{
  "rope_base": 10000.0,
  "rope_fraction": 1.0,
  "bias": "none",
  "tie_embeddings": false,
  "init_std_up": 0.0277,
  "lr": 0.00431,
  "grad_clip": 1.0,
  "warmup_steps": 200,
  "steps": 3367
}
Each number is 128 + 32 x the weight over the matrix's rms, rounded and kept within 0 to 255. Layers, rows and columns count from 0. Numbers have three digits each.

# up: layer 9 MLP up, 704x256, rms 0.137, rows 638-655, columns 0-255
# down: layer 9 MLP down (transposed), 704x256, rms 0.127, rows 638-655, columns 0-255
# gate: layer 9 MLP gate, 704x256, rms 0.138, rows 639-656, columns 0-255
up638:122106134106203107129093078080105167145098118143154111127145170155167167144125167075113129065161141116165174104161132101140152099053095121159120104160143094159201087121133200126075165117092121101089076117138133153176127141145104122187116114148099137168138149185125149138165116133095090152131113147148118097109098178131104113136126107100154154120107150134079097155117139132125088118129128170126133103126108173098163122170127155169091179187171115141093173120129118145141093075098063151162131136139163108162134114130126104118110157150057130071106135107000193118142163086147170113139184157143117112141129148104105144139123148105133178105122119119117135155184139070107135112113120188071142145147125191023151119098138135127113105116147088098103076120140109128133110191144156
down638:102158212130173079130135144116124160157094124111141160119076107163151133093115123143161103100164135124142104166109142126113109090053110138089151130185140117169192149097120132156101087091100134124133129102169184141133138122077092152180101109105088204115129180143145146122141067116110124109111161135047115106155161151143167103148067115108188213125135159091139160169164148159157141095103121104156091138120167150079168091127123171106134188096173142102072176069137136105150046123159123131118087112094114129128092118071141150108221109147165146132105086100097110074147052132138201093212139160105156092109125131126070160137104084125128116137125133118138097135168106084148087118123108132117141163126123121030120082110161099110174080102143097093116067082160084092088156088154146
gate639:106155165121140161126153158132163076171105099093164130118106132140129149091118110122137153079102164171171148130105181159149111180176130078150163116091146087184117162155139165121121144145145069152122105150143038148180130144157133117157090124137126091134133141135156127119077143139164130125135141127162152168135124081107121117101087101082147128149160126102117121103096134130092157154136172132147150137129148078165136123155140138124109110103144136143099094145105077094145123130104148098073135112098172072136193097179110134122172115135158192161124163131132112123073172140125164104106098161110148111146119123103109164159216109141110133156109131058183067079129047105163151148116139106024157071166104045139092136187142087143108135149097155178138123122146161048114177133135175
up639:114095123098139118156151151161120135166165116160129039071152140113146177130172128117120148148127149159153160163129070126155120109143139168128132100075088194158098115120165084141129099186108095140121118106191054160091126153157142120142135181128108178056148173190088148116115139181148120121109151162134140166103178152075106135074118153121097114115171140134105129134104120109083131111145137132182122112131139131176132171080149134153146112128141122143129168105140114092115195091131131067132141180071149098115131120107192133151123091100099111126135127159203121056078109177143200098113082114141111136122161104135116120152147186147150086117138151077130120101154125206141117137133155126140140139166107067112078200185135164097137044105135112116163125155145135121167108120145119
down639:147099060136144107175115124199152131111132107132098083110112147046157195113165158133108156080128138138177074122112157148130068112137081133148112154056127130175107138126109042106095102084178121107175153110131125136091147129159000145143150156184169082144098170220126096134051131093099121133133127139130139170102117127104170168139111120117119114181080099136136133096165152129123144167121106141172131134091166128151143097166190136123134134129163118126152153103162086079156126090136147116079133112132137137122143066084202149159158152053136146058148102147188096134158073089126103142122070158143118155144092161141132127159168128117118138165100156165184177073140128081117162064127130130166141149104160087102142180163137135151115097088150158134114109099128123074168135101119141
gate640:133114124132146086163151117161121191091177106071115094112139128162173173090151170106090148092086136063160165081119179076143147149125143178119095159097084126157163146117148081150098058094133080114111150099115127051112138054081162077153125099132106142101126145107124140228084128141099179091142177091145128128108150102101172118129117112174205153129131131107139149170126197133109168111059138103144129145077105129114122084133129126128091146137142190071102125136187115067105108148102127077097168122154138181107128148134138107215083105164103110124143132087142094206141177152153156183177148090110084080117179096075182130102146139071152114120142139143165126165128141112159107118118121148141128092075118093129095128170110157145128209120106126106152183121073155124152142132121141
up640:075147128157093169156102133133111156125129150129128155156087048144181181161107174084129133107164158050142178136102140109084136094140184179117166087138156104134129161133076093108179142156099084108107135108144176134067167089076135128201099129154116128079140168107097123082099067070177137133155149111081100157116169164108125118117103193143196127090119136173124168177139117129134091156134118106106117118137165151084173107094138123128118121167112185096089110134157145085083049217091134114139147122123139157120120119158091091107154111083134126176117117109110065189101160170088110072144181079134172105139192087159143147141176173131103086054157133114087074153149131108056138096124136174152125072078113134098116155183130153150104144139166186177135128038115114146040119087138174
down640:137160176129123147201130132133089145118118176136075123199125131126062125177122098092133169158103152117096099168116181120087096134143150141140171130156101098161144121114109146131176103101108127136102162099111161159151155147136132087183061119117111137114100142110179105106148070157198144086146174125150134162150134127184160161139203103130115052142161047114160090140141105108136156154140136177189094196118098130119108109148130098121153114114089168182078105092124101053159114173118146142125109168083092144096153122078172123154123108066121081099138159100147169082104137132130116059140210170115124131125160173156139067090067097074123081145086134079163125090152089177144110148116139120170071070125138082153092128125160136123140181070134123153124098143138177129163145194122104
gate641:153115206123145166158127083151144136076117156152117144103127099081128104142137171094168130079109169102132108205100130114207163075097148110147111123191118109167138138094133122068102104188110121098141107120160154135105095137138168110119109095132138110113133161133095170140083115134076142122112115134134059177101131092121111125158181152088165127139110123192150164138148205180052130108179101129122186150105127122176144045060113069147149088160138140182108164110132161172106180131109132098134148153085127106121161136137126181176147142093106105127174086125170111126171097138137168111066157060184167118163138157069120076088167107139212134118093084112118169108170130139111105159147104079084052125069155121098139070129141134116133137134125134134146118110182123143144116149130112
up641:182103146121178114092177097106147087193164135154168122136133169114086079119156103155126146111126093090107134169100174116150133096078176111134134143101200126116135156123145134156082119157145121168114125115127163151080186165190200170159129135109150077153199122140080112102171121180149114120152120098158106125136087068141150118118169099152151185114163120142099153048192195123120112099197146144092153083106101127151180085125138155106103146116083101127117157092108066143107137101113129151137119118120129112120134119140132174120099115147120152145164179139143063108091119145128141154097135078138136127178086129136123101125162098086125143124137109127100142076115115121150173130091124118099056105173122139080146134144167131156096147069142121115147112062073133131081081159139135
down641:165126144145122148166084106178099126164170132124126164168090085056160144166120183140162099094166136084117107154128149135163115158120135094145186114152110061112112087137179123080140121081117160101121115097150089164103075164117184160152108113146142104149123129161095138125102133130150132092080132202149095182113151123137117188104154129077148143110163162146117117101173129106144156180116123140172120109083133166216136153095153210135068157193102189128162078018123145075153157125135102075163077138164116135134087095122144108109054141094170136145146062132159096134068122140114133100127103068154157109169119178153117134116110158106167119101169150154074128107126101150161138131141144139119135115161128115090179126138093122138058111139104112161102100151091131102141103096120102
gate642:149123061082104104148083100100197121114059090099111149123077149144089142135082083092146097080164138105100125075179127163106128160110128119147127095135131140186134145087092123123133104108089121085127137158112136180087089095163133115061124111107112121115119107171113151107135110125089129132146101092153147124144158065112118181138145172089117159110135124138128148109189142182115160098115053131186127144085129096189135123107160176094112141163127141157154138111092116113168192112134111174149095107126164119122088163188137123073114131107117095105144124104117090184172171124135127124155128103157022083153174137146149129104128137153035073145190108168173043130137075109138121223075108072094086140057112090099132128145133144141096118138148151149166139109120218148136089167072159
up642:154098075177083152149162121202126102163180125138115143085129086148172121131164142124124115122089171152121200113100192178140060123136146170124108132138103051065081164121103124147167123180124102105132096122135110083102160119038179132136106167121090091120083131160129152093108177076145084146185101110131127101133118176101085070129138168142154100143173117131109120147117090097068138105126178143154129129176100153110124103151055052113150188132129096154116087180141142153119111126202123147130115112125106119174162122128135119063093119123138173136087122102113151100084136093087103118108128166103158107136132113079159121139153159049153141159111148088125130094121192088132112086128144138176083105121125139131088151140133129153177174109147139169110125148166074092155140107175176
down642:130159182099144143185142207162180083115151169147148124130113125091129148072165145104147148128161134093122130095147128112136172133115078181116106121113125120179087122135151115124129105208144110148147137102125117126084233165112103170142071120141135109167127105184147122091118103128136140104138126137076118092106111168096126122101140125149117105119125176080094196124109143158102148077075087139158082104108108160085131057093140082074116120118117112109092117102137136112133103165137119150150107091078159147174195127202175098121121172136129168169154128073088106075122076148138165114134183073145110103123148125195143107176080130183194126124093137065171121113116192184161195152138119135119127097115124135069132155165151136108183138094142086148111142138125164085112150155146114
gate643:189070103105116087088117139138085131164075099136155065132105179135136055130111100160100130123168154117109119169105082104114155091113138148175136116100180176126148152084135072133199098176170117161114175118142123117138066157188092120114143143172119083105133136120144122130142169150137135122091126045150117137175114094153125164149110124132143106038148125078197092149139060122077097132091167072192215121153133133121150162128094123209153132111147186066067078114172108093109100039171142131144100115121050148107093082110099119195137119086159141055157155192111117101131118195173154130107155112107086113064116099103069088108119126138086109092110143153137151130108096134084077094047139175158123109114129158130121164132064167131126129100124095098120114089086108109065144113115109
up643:153072131171088097059112161095154117171144170073115099116118168140115141124134131096098110161089155098157152159119162125138116217143148116133162153170102128097137117102165155076077102140051117102131121172166111113175151146151117142066169117124100122147142158156194120000127114150068118134051075194137053137120121167191146127173138099183148119141079087113200063092200107136114107160159184107084095131097128161116069183090118116110137133135131168116181103141177173181098128115117114163164184164132174095119107134104136125131173042136100111142099136141132121158092166098202151044094139116080149078125176118131071106108137126149177110070123112132150139160159141179156100136129130083120093085112172175152127071100154122156077141112167195109168070094139164060139100179142140
down643:137103106133136118101153096110132148158104121160132189168171178159181116118094139082138128071129238092149095095091118255093123132124145155151111107165160154111201150131158142148081134101147119139112160162064147142170142158143102111128157079144127119146170163149134159101166135131098123107112178156094097146201141133143104068050107148130109122165148141114155135113068091182127170145116080189064198198093119121142107066184068142115184159151125157141132154143123106129095126099160137140128156124120133134146162049184138081098106141171061114169083095118098125096092101128129090135117170134153119113105198125123072132100147107135137131096164126169109108125148093133089134145056197138190132126076117129088100142057099112139075141169137085109053116158114143135078124106147174
gate644:094133076131153123162082110138130108121056163099076132105105080155184061121255063122115072149151105163131102112144135123107121107096160083110123138071086145133161091079087136158155121093064104109108142150103178091179096069153131130115138165118107173108127187074126134136170127171099049114152209113152116181166185122058166132136153079103104141161132188078123107103089115170128090197108140086057083164131151168153149122094131127145192113157141132119178124114075105131171133147083131152128149115080087059128070103115149130133092111185133105146121085090122139098075101131139105133094102126156107120123102160154170139182154149144124109125132095157107112183128094066106103118105137140138167229101093064163144128112137175173114136157137129175116168147118172145170083197147151
up644:119119130164121139122154140155121168173140156118153025102102145165142140115095117101148147206111093114102161147098130122079189112119081137200113088152084151155162119076143131070098141120141155117179091174175168139155126101100149148136138079158124131064090150116087097158141119163087134136159135065140083141182078077123136095220162125171142141156120130137192152162142056171114129157103119129114108057080116083044122183071136110114096147126212125186124098165127092113129168173145145117043073156125112111154137120171127175082086139138133134096113185110102140098179193104122106120132170125146145169115119162110157090174165138109088122157139125138122069153079091159133054077158101092126186145039105116130229067120150182093129160139151141115130146109136119082107110197135185
down644:173139105143128104152165074142131121172150145076166094156152151213139132175095122073105168104091135122137178126079153117165137116113128141110114083150144109136116113100143133123119109101156153074128129146134130159098167180169170087159131130168148134056062118170173101104039101142060172137177148123085142123158143087098105063146154145184172168094102127157111188163095092144140062107202145105110092097102072118148147184088130145153159123093129181158131107124114086160147160147137104100064145141148126157110061199112147111123084129141099123131112196148126135072185185116075131115166130090084156124101121166170167108220096192122117139118116088139132140101158117130147154145145102111095166068090202064145139085145118128152131212112149090055134174143074109151090140164157159
gate645:119128094132077110156095137128154131115065142130123096188153117091143135135159091104106101129128125111125086138106176153097153136098120081164041199121105117112149077082093154138053114162158157177140182155111141168080140139179160136169148127103099093123131132137114108189157111156132175102128098084130150168157103117131162111199112150127118077089182115187105136147119134186145172094165091100152174162130076103194134104144165108103157129109111137088123121146123160117100153155185110094118093138220168052182207115108130203105104164143072095098191155160075124093166132170077138143142214248125123117161166167090097065152145118091135121159148160153139148147133143108128138176142161111086111150154185134094211109166166148085104130127033137123153162117144111140185176083110127
up645:171187139123196104113139150165178156173161106086126119145136056110174119164105110114160133120191127114180097157055139120040078106132109117115117128139113175128162107165123129163129169115156119125069144109118195154118162050162162135139135098197117138106111120072144106095157135121178146129202098147103130181076146065092164149136108109101125064090124127081179158091129096193125094168157153185103082117134173129109079124174085146098155080116111099132175147194073159135163093101169143123128134186115170150216117146159115162162104112137161175125111112124156168169125116090155096121097118147122109166138161121123157134143090133230088090206066062122069153121130077140136109165183118195188150107106177073134168172105132155160093143135131089120127132150105180169102134134053158
down645:142129152098080152124167170098132177110094137156214108123177127130125135148121121131153122168132090106079125083102091140091170120156106128115095168138138115149188154104187152128160112131107047102128167091096145185164142105070114122190136155138152056167151160140178137133111177152144152129100065136184146098141091130211120152185102161129066119126126069112126111127170106073113094144073120140111079164143129141171132197149152123079133122150163158154119124149179145147114067184087168149161094132175156136125163122090143131109149067139103151096148136054165122144085123070133184112103181102162138088121135151099150145136135178073101112174163112126160096098113194122116165125104138134144101106093149209104190161131118159097096135146152101065150122106146078057095094124131123
gate646:138118124164129129084155141156102151106133126150048148132172090181099102125138143058125109096122121165137153155114121125167135146176089111146097162075124098097227120130118113165166133131133115089203063160117158101120147135137113140086194130137073135142203122182088177134174151116072070119125111123067083082145127132145119184153140087141112103142123124120179171177100086116081060140069102098152150123100094125125078071149179092171042166177130145130137107160138125182118115113136023137142095166152079128069188104057150091038167125161139165084075092129111160165084077127119117115159110150090143144077129163124132068191113113113095103127097140148147119165156116096140125142108183088116153075176122144138095127135121096073103115149050088191106048131089130168121153146139147
up646:103160157122098175117059184119130111098108068098177171150151140129144140108163137185056160130138133084164086113166149174081136164204104129101176153157141102081113115127109101140157130147179171099117153148147127159176138109112167126111106130139192113187148145138090150139153068157087164110108141084096119172126118072135064164143099082175137159230093075138101120138123092087146140108099151166119089105142107117069128122214146158154144066139124118205113113086089116120089123095113127128102088068128156129152070159137200110190109098143104143171165195128146209166170218173111149221136185117126076137171106118134120085121144148104062150088128167096151115078081148137111169145149093104139142086123124094142120118115113132159172070111129149110156161109128178110167146147135153
down646:084094139191168180168113187135138099065182105148164126080123079140130138092129109175136188154156151050117096137150103123138143158146030180122171158066170138126120116185105161062124175195170123121146134063164158156148145121125095184160130087156163092130041118233154182109128088153170168113123132121131104134103140096097078118178081087124074123185174107197075125085182134131091202188084120149140117120166141110105139134136117135151117104122093095183140148117186128097102113157127113161147095126132111146157101129127233099109097107104165142179121172167161144119142088118136110174123154085143154146090143172146149137184142133067139105096137157160151130101081147130173178106124181130186106122097114171205107110150166158100134116112151020084114173119179173202134169124141095
gate647:192160169173157115098115097167143124127090183132075054119154114090128166074075161148153116119071130132148103109148148099118068169186119155130138192093111163188094137169114111143144140080124170052184144127116113077123096157179118208131161168087168146101091143115204165126161090154112109134154130100116102070099083143095121182153140152130138092164178122188127088136137111192146151119111104111098101128138206088151105167165133078184206070144161128124127097095130093123148141139165099176133155102153112122085095139141160114101205188092139076174136113152123172112094157111153170137197126146104104151123167214152107109138127092160094121146091032134115086143104164133114128093115106156179125145097116197124124135170095141107094098139130190139121113103072134176144097170126122
up647:107158136167084113153158144112155118112124174143135096116147167084145094141121174119108089045122110136174126119045160076163125144112071081141118142110136148090118088122079156099134106117152125127137112133199129144122106149133082103166103153070147105112128173127160126151109125150106156111146171103120092124128101124115157111088133156127143136132152085122163092169199086192136130087174134130098100140162128097124182123109086088105097128179132074124161086176176084134080172161100100167120143131146112198126186138160100138160150110153124154177101071146206097092121098163123133179146151079134152122077165096123136117136095097120114120126067150105132106108148148114094089132140152094154118158125096180147158176162144132125132104150103166148121122121103055126141109144132104
down647:091136137120101150149123104130132134112164128101184103126125141085124142142141134127150144098124115138082180126147131154157128140146130107136095162069134042105152071111122176101144101128140080100123130141165134077068079103184156147164148092133124115161118177116128108142115104155107125085182061109086122163093130100202144061143141073141190068154205092125163121163181100151155131143185165166101127196128179123087124090166151112153156104117109084103091130096182133108152098114098153172084051148087136135148163070114094073138167123133103107131133120152206141112161157123098126152081103132135197093191164047139096106133083134176093159127137101143122077130151167042092130155093147093138144138108128141156136157160147159226149140143163101108142192136138126116192066133083124
gate648:127129109100205122157135125062154110110082116144077088112133131129140105156112129144109161149192124101132117125105104177153146068121116159136114081065132176123158130125105122127147061125148142116127114134119136088119094169107114091077127114110118101151158069110129112162073095201069123176117156179099105156145150138149231120102123094151173159045148106123104100146119079111123121102117107126135129174125117098111099150101083089124132125150130139136100128106101109111124120127100141143108135222146173132149113128114133112088111089104105169157120118113131070143113081078163120169129111183155067083190118147108124132128100116121079149102101069109057156132064134163065140077130105144167168146187128130092200172122145177120132138133140126130143211138168066135122129167161109
up648:163080101101151165204085093101109140159110129111106130034060211080165104093145083147153122145167135078120127159174167091188115121085127119130148149125166152115119094111126153057121082151138099122096190104149150104187087074108114119137150044166165139087122141098077132129107137126146143179134122098100084135107165107108139165132084117103196147183089133181147116152163117162165118160152124131087120140139107084109146131111162133166154097139135115103112126117102122067095103147118113095130075154181136133174130202110141140188141149110107115119189124100100155108160187117115149196144143137098149094133132093118170105074126140143186175147210093105154126127123114159152136193124109139145085096121159100150133105174163118146176135072149138115074127119120106156110139111148186
down648:113085089101090080155108101151133091191172143136161126133136107068159102147178092103096099129092185159177124163175076137204130150094162105076099157153125118050168134186095116103152128128095109126109036077159113126126145099156147054116125087129148174132170137159133117145087142103162140161156134103133153081114158116114100084189171082086195116133171107106095126147127158133188148147144116050135136130099138141192119103102143106159162118116132115141131054135149143124134096112133179116148125140150116097124131160123136124141163128057077150067098139125108163126152166094200097137128110120090093148145120135101119079119132110163159138143155116110071126077147167141113153158196106073093114137148090101105084102142144143109089081099189103158150143103151089141166120113171144
gate649:146164152125124110149136116073151132187094132076173099137117109188062208139202127171133123088117071152213154183146082144137153138136152173140150150111127150114162165129075148112120184115168046113190058140146098096123150116173144170116082118123132122107142114145138032135140147181133166104183122131101091175159132128124127204078128096115165160066124111112126127149154125135098100122114153065121137115084071131183138121136122201141113173108144113136136082132125076123111093088112174106156196131138151140141129182155150060064141131149130144140073120146123144093108147112058111150173131123130120157132174102122100138151106152134132104087106176149118144090100065100130148103149134165150148092135179171174112115194128142139135130115121201142065166132106166148146104123122150
up649:079145127189116082119096088164169109130156141143112068112107048171131145094084115113117096123135135077173191111163199098185112143160084102101115112096113132171069093100087103165161102120121116127116141153163104185143153082117118087102128136105122147164097104147070100173162102117080043147099087130127061115098140129157035159153155185106039100113100068133146139174128164181098154069097203138160179123138183142082032116134122063139084135117142124082153154071107199092075111193157116061093141181139086105102070142119116169089101160144136127137143127104098129115068129162138115104119136152130095126133136115141126130170111166128095141073104064109149157158120085159098162067127128168125127098112149104160135088092183138127089187128176121155140146117125121072107114064065091
down649:083127154112102162209213156155135122154047120170158094193130153164167182182050089156157138163109139102123090110166065124162155128142154171122110144173089083125165145142110070148103168133110165118094147118109113063155142133174142126194128092138190148050164082093175122111144097104117075126129091140140180141200127115104115148140126122128178135091121101153110152079145083085119161170129115092098111136071060163176134111125139156097139129133178131129108107109098122101154165127107094140163116069168117086114091136116114114170126135134063159132125174094158141117151141094105160090137153106128122123191146132114109195106194123147130094159104175160172163126125080151119116103132098137122169182175087108188100072147151189082146103096116098123103098164097117152122168161075154
gate650:150123104122146079139083092163109069135204159100098103100169054125156115049156164118144129175113159142114106095114074113094149144096146213166158130138117137206123136145143144131169113054094133122143047116117117165147142120085123086087174138122073172096104140150036156165168186153095091118079132117092124100151187105100129111128150088091137178087162103171153086096076135127149144118110169143122082108172137117150095117169140177128126099105153126183175123116119226137098115123164125107107140068119150064110134120156084188119115103116085125189124099150109092151186083127120113127154131134119095117107091199144063084123067114191127090150097166120148131119162107166146137176162125092124152136131183162108070098105129165082136143108111194153187137167160113098170166155154117
up650:067041169164123111105153134083106169107084127077097135149150136209137076101085082193176127124127124171173150124072100083167105066123145177172167085159130099077195132171068153143211194149141129115175116054183105093181157100129160128126158113123140074170124123186104134170153101135134194087141141046189156056133119162155221096146111131132122120173105121156096109087140131125159134125111089094136139135098119113156117167161124110117156155172202131055134100095153135133101122149142122136117167090147127116113104147108137110113146154119114171120061124088091145162107194176133120128125120117131115133189083137051140150080132120114141188123123122204116172109098196122200130118128134130157111136138119070127103117111173118117123168179135182131085138081084134145095069138106121
down650:145097126073074109105106159088078166144067134176124054165143072207152098095092105200158133158114146127120155154164161161115090149118247162193097096160131123178124070173127116144134046137132094095120055102145126066151118093119117154129145170120128144073063120163132137094134099084095135099164140092170115094089096088124081198111148106138119126188084166180130160168098111114147155084181183066108164112078157104126103098094131126150113148129158135147111061158106100097111120156173164190102107127144095174136136133158108113102072100140168131134118084107142157136142121190122078083132143167158118145125148141073170170104121155116148111104137117119187092117117119120188094118093119131138125121097165069107166087167155063136104165042142100143210113130139150159145099119128087
gate651:152110116177144110154069157147091076113083170111148116163144163169141097094052152174140131112109133172069113057076155166097093117107068075027153127160098138087113085115194143131108130139106135150142145122120160110144108125145098074169154185098100068137173118122107120111113107120079172170188128075155163147173100219109131081081161129184093139050144201109131114116158145104112077108109104104159107087108110108061076101133173204131100096150141122131153130152124159117174126149137144145145081113119141134086177159140109148126129102157135155124148170126121145105132158107147095111170150137157073103107077045102113145126132116092186131150125120137087163111105161178148070041077122105130149135089120092131057132123131118149161127134153095127142113163082145106092128137141120
up651:144146085074096159154145155162092160176107152106137193139180135122144188136140136096122154136201158123170114093103126093124153105152081121102181119107152101129114099037152178010143150155087144197137178185139128154160106107125091154082206187161129116125177189163112109074119127128150119095144138109142106134160156080113123138147106142079120138143087138180133136135104115149130195147122101141129089139122148138146120112158143142182114102126120131125088122126112110090124162156160112104116146131153159121101101141219109122130123083130154090107106184125171153121078114074132100150110139116141153155120073133191161138154085115124130136182060112140116148171101128107103123103142174117058130119108143135147178118168072141126194188185111133117102134078122084162124071143203163
down651:103090105115114095107146119101121117153105140151172221091105084078102115102078127172137165153132112122181137080147138063110101160126185088153162136150121163185126109149126056115119201150162076126095105184164155129114091124118128129104124148098093147104123078139072137142142131165154180121111121095121128141099073113129085191152166103130164110084151149137123099208073086113140127127107173129115069133137159123180096158195142143128123071159138089152093127119140109209124130120127080129106093165143177146114146124109139135157123203111115114119100148130138201148084194117134128145164128116121117102108130204105112109157116117133142170122125126105129071142158115145127160122137156162112131083110185133131133171154136184117127198165122094143142169111153078128106090102109135
gate652:141133099156132166139178184096105066064105130150151112140161134099118189093134109137162120129137115070142119162118163138160088123152075152163099127156110102162092118115139136150084158140145119045160145117135073145178142119138094188128163162171136176094130151136100167120120125173108106129139110146096143091159161135129141158114080154128125111088138118180129146156079109146158122114080118111115115150110107109198081194157131136049212123114108084141140160140127075198066102135203105123118140167129104143072184168142096194132192153135130164131131125090116150176120123149119133129116123134115148103105126186048139107143121173133139151125143130132158142151111117105139092188145160116132128123076185198204128157129138176092213122110124127086128075095035147116096132149162107
up652:152147132135120143084108103170149127157152046108139134120104092185180125157122154139208054128057146098117117142109137118160086143105117151122147156101138105148163152122225124115126094117156172077160124161170154107199169155147161168107140149147179166105128153077077164114159087157126120116135181154091194146107122189131075155174073135164175083127057130152113108177107129070121081082149159113096102153114104039155161127180130117185152069189135153187158176094142066125083071133100096070092151134140155170098117130157130143124156154106116126156131109120096148094136055159160169160126118104191123131134155157116097161197114119092100131145131165123162127121127109141125130115107160138148108156191130220101168147117154095119109198056069121158149142106155169109124123134116082
down652:192062088116096160156075160116091110128130109100184164114116111109166223116117101137185094137145133123154174112114121133085144108106097154185138120180141072151124103112161197092181148150159115109112142143141146165133111156130127145151139154123106135110124147158099055100116106156095171115185155132132065080146128120086112193126145089150122168114083161149168181174154084149120168114083173128174146130084092125138086144113124148016145152092117151105168167102142097155102045124165163071113141105161143153124216109060137151146142165117122102074052092132077120136148131130055182106122110127163118141134141180081176074110124105138148133182142118234131098145111106058100096179124137109113067162145122171159154146128144122111127074129130109175174147148076109150160114135132090
gate653:193111132100152142090117149123085100166098124141209147104137125162082174123106146124096138171126132079165100136175144076196075133088113154135096100103113154156179191162123109122097164084074132088102163140113111117121162132138082147134108130133147150195151110164098151135147157099092166114131145100175117143123204107110111113135132089141096166172074150129129129126152125065111100132169187143135128139149132143108146139147101121147102093089106118137129134095099093159093109113126114125151135093141101142166151129136116137102112161102122116113160179136128143141117146165127114129133135112157143136148166154176149110117095150144129110210117169149152191101168134200139100055087096131124124076105123129129112193128142100164089093161094083135139107103141133115148126117104172
up653:099137120157103142148126228110117124127112105122150123151092087175092105180145119118177103142163145152140142110167129129090137189083122173119140071122109098141153146158109101103160143125080152107119113132179128104128166174115160149104151159109112146150118108180137182165217145124138118083140088115135093146101126105119105134131112153152100125136038172152104144081143137171096114157103113205134108122159134140114175164132120102174147111114147202178122157126139109128128154127178101074165161057117110157125136056113070091144128134077087106124130163091104152128137121157162175132135156156083124126120154131182144094100160156117145127095108161136106108172141114162159142169077129139119138101156141078136148190133127117130114146177107090130144152161097109091119152110128132
down653:126143127158188158154089128094122116124151134130095157117128127057065126153091127172180096087102176151139107169128074131152072140116148191155119098121117127093150133121117174203092110147176095145082140140092104111101125130147089143102136137121130109153123112112097123134149068115153159150194153136078110133127123176146197143110181134134104188160097159150125155093191175141100107165153137108075108104027084095069129105092121156200186098196178206078093183152138159115110151112130131114114107135135175137139085072138085131140057128161132143146115124183116142137118125129136071134095071121119136143129125139135143133120100109119112128130136137210145145131119095077093150127056096116079144133119042151174140129130191139153141129113103171133114120148129119181150103127071140
gate654:159118124077163014123144137149138132114114091141119114106072108121152140052149054079110146142123124112183140155127150138155157145134061113080108156144089059139167110161112075126138172139124155177162123152135148121141178117119151143091161063158126120150133093097094151110137137138157131164143144145121129141154173101065142116136234171120022110180147080142136133103097150088136142112138130099143143070109104127099129116116138155139080094181078139072156157097123097145162108156122092159128112148142113132178053145150067177095166091126111132171119106122162118191124166135139110085083138099120186106144113135138114085141110061067085149180142078113124126114159103137085135124103151029085096080103090164148088137115126138105100190131175080199142128132105123161143126147169156
up654:091084134154143109179047216181123133112116163130134098164094104198126140093104112193093108137144115145130145080097125143071065122124082097125093171237148138075114141135146129127043096127073159109148148141160061118062133145175100144119113124057108140145065130114128122080127115101138098147075087124225136141054061116193161152131099116079121123214048161131142172166089128089138152108121094151119092155081138131131113118122133124112087142094115131117130080146137100133128175104075219171196102122168119122120103017093166085180157142152114083090131090135119097118108112130134094152127155162103085167059146103093110110108066139200168122135123180096145091139131165067139164123161158138186149104185153081148165114102147122115050137082089089178115123083111114080111129161097109
down654:088047133104095106108119119167088158071103101122090092088100153113136178036186125194101129086097173181105154150174082195141090101147088155108126160189133126103144152111183212130042090094167140130120137131170085162088132124109094094175162074106128126096095160091096112155147144165097090104150143169176107109170126159141102124074129119060122096186130141073154128137144150107115108149117144106137107200182152111128143102122145158106095144152130105108086043150158086156105083209106139166103123109135171149144103100090133129160187058178118148130142079129088191135158059171139130150165129095163118117165132097159092171092193131092172173159176150135073157146136156106099135098104154119169099118121189157167134110142056176178142132091120168106157116135125185091140203105088158
gate655:163112130127138132145057126157144118150125098082105143140158148143110187068123117166118063139142146052183087122125152109166151077122139179134180127144159137139101063161125180106188098157164171140104091094102153095117112119125131104210106107090139172187134075116155093119085157120151163165130135149095127150168149099125106124119110102126091132151155124135135119131137139120129124101120063160140115097144163113128071143144056184128074123123168117133132098135136171140100165113132134105151078134134077112157071106100117167162098133137105127082168076071110140119126126224128158168150116112098127128132146083127139124121125048115094130190141174098170039148073146142139112153115153156102113153174118116214147182107153173128128141140153110142132111091098133106128188135099136
up655:074085058111115127120078144177199161158052080096108112135137141115145160100108154095050101193114168086132116129166124102148124103114166110077116115127066150152138124093094147190131126148113099101132128115121185147123095125125140156130114058169129081151112130138133136116127102116144114180143091157204157174099154129164116169097141142111106203125142123135121122148131133175115144133164154132207164157135131114165091097156053144094139145190099102131118149082171159165124136148153156140138123127114093135185114114132125151166126144078166120117071118117110123129133151117122164088145120188164109126150098178150114137097122082054135153153097130117084152114098142152121105167081172076134146125117144135124115113146142096172129148135128168144173109087113155112144130112099094
down655:119128137125091075046138117142193182127155124100114091135115085101110147044118147119130134081098100121153076108104088076085147131101120075118119159106124158192127162167098168109116137132099154161101173139193133134064124148121068069129075138105172116110116109108127093185187175068189099142175174119153117140182138128131130111109119136137119146161181082125119117100144148135101100099110087138180137088136111132133143106120092105066096037106135177163137133084148112104112145112118103158085140129182125186152134166113157182109133144138142131076201080124097170157139135093092130189073139107160118140132187066088143177108174138091135134115128095082115057161137117145105106141087088105122098113156199142127159126138104129113141151081141124180168148123092130113136124126091181
gate656:154177206164147145170102164102166094119126151133095136148121123172176105102102095187173209117119053080123147154141147093118089133159078100042142150086140179118117151112141122084183100131166200166089147105156150162150114140105087163124142102168136134165110101142138139159062118182142124148064131176083079068160092159098071123184127112175102107089102156145122105092099097119127154104123170136043095130102091140103109140138116092182146122105137102164076114196118135121137182139130148100122104121151126169143090142069080154139191082164114122120162123095119148122155150138132163114088170153099131118124161153163177181185142117135098091156085156139112126130124140049165153097059125133097089061189143117108081108109166162103092118113125172084128188134107171124152088121089167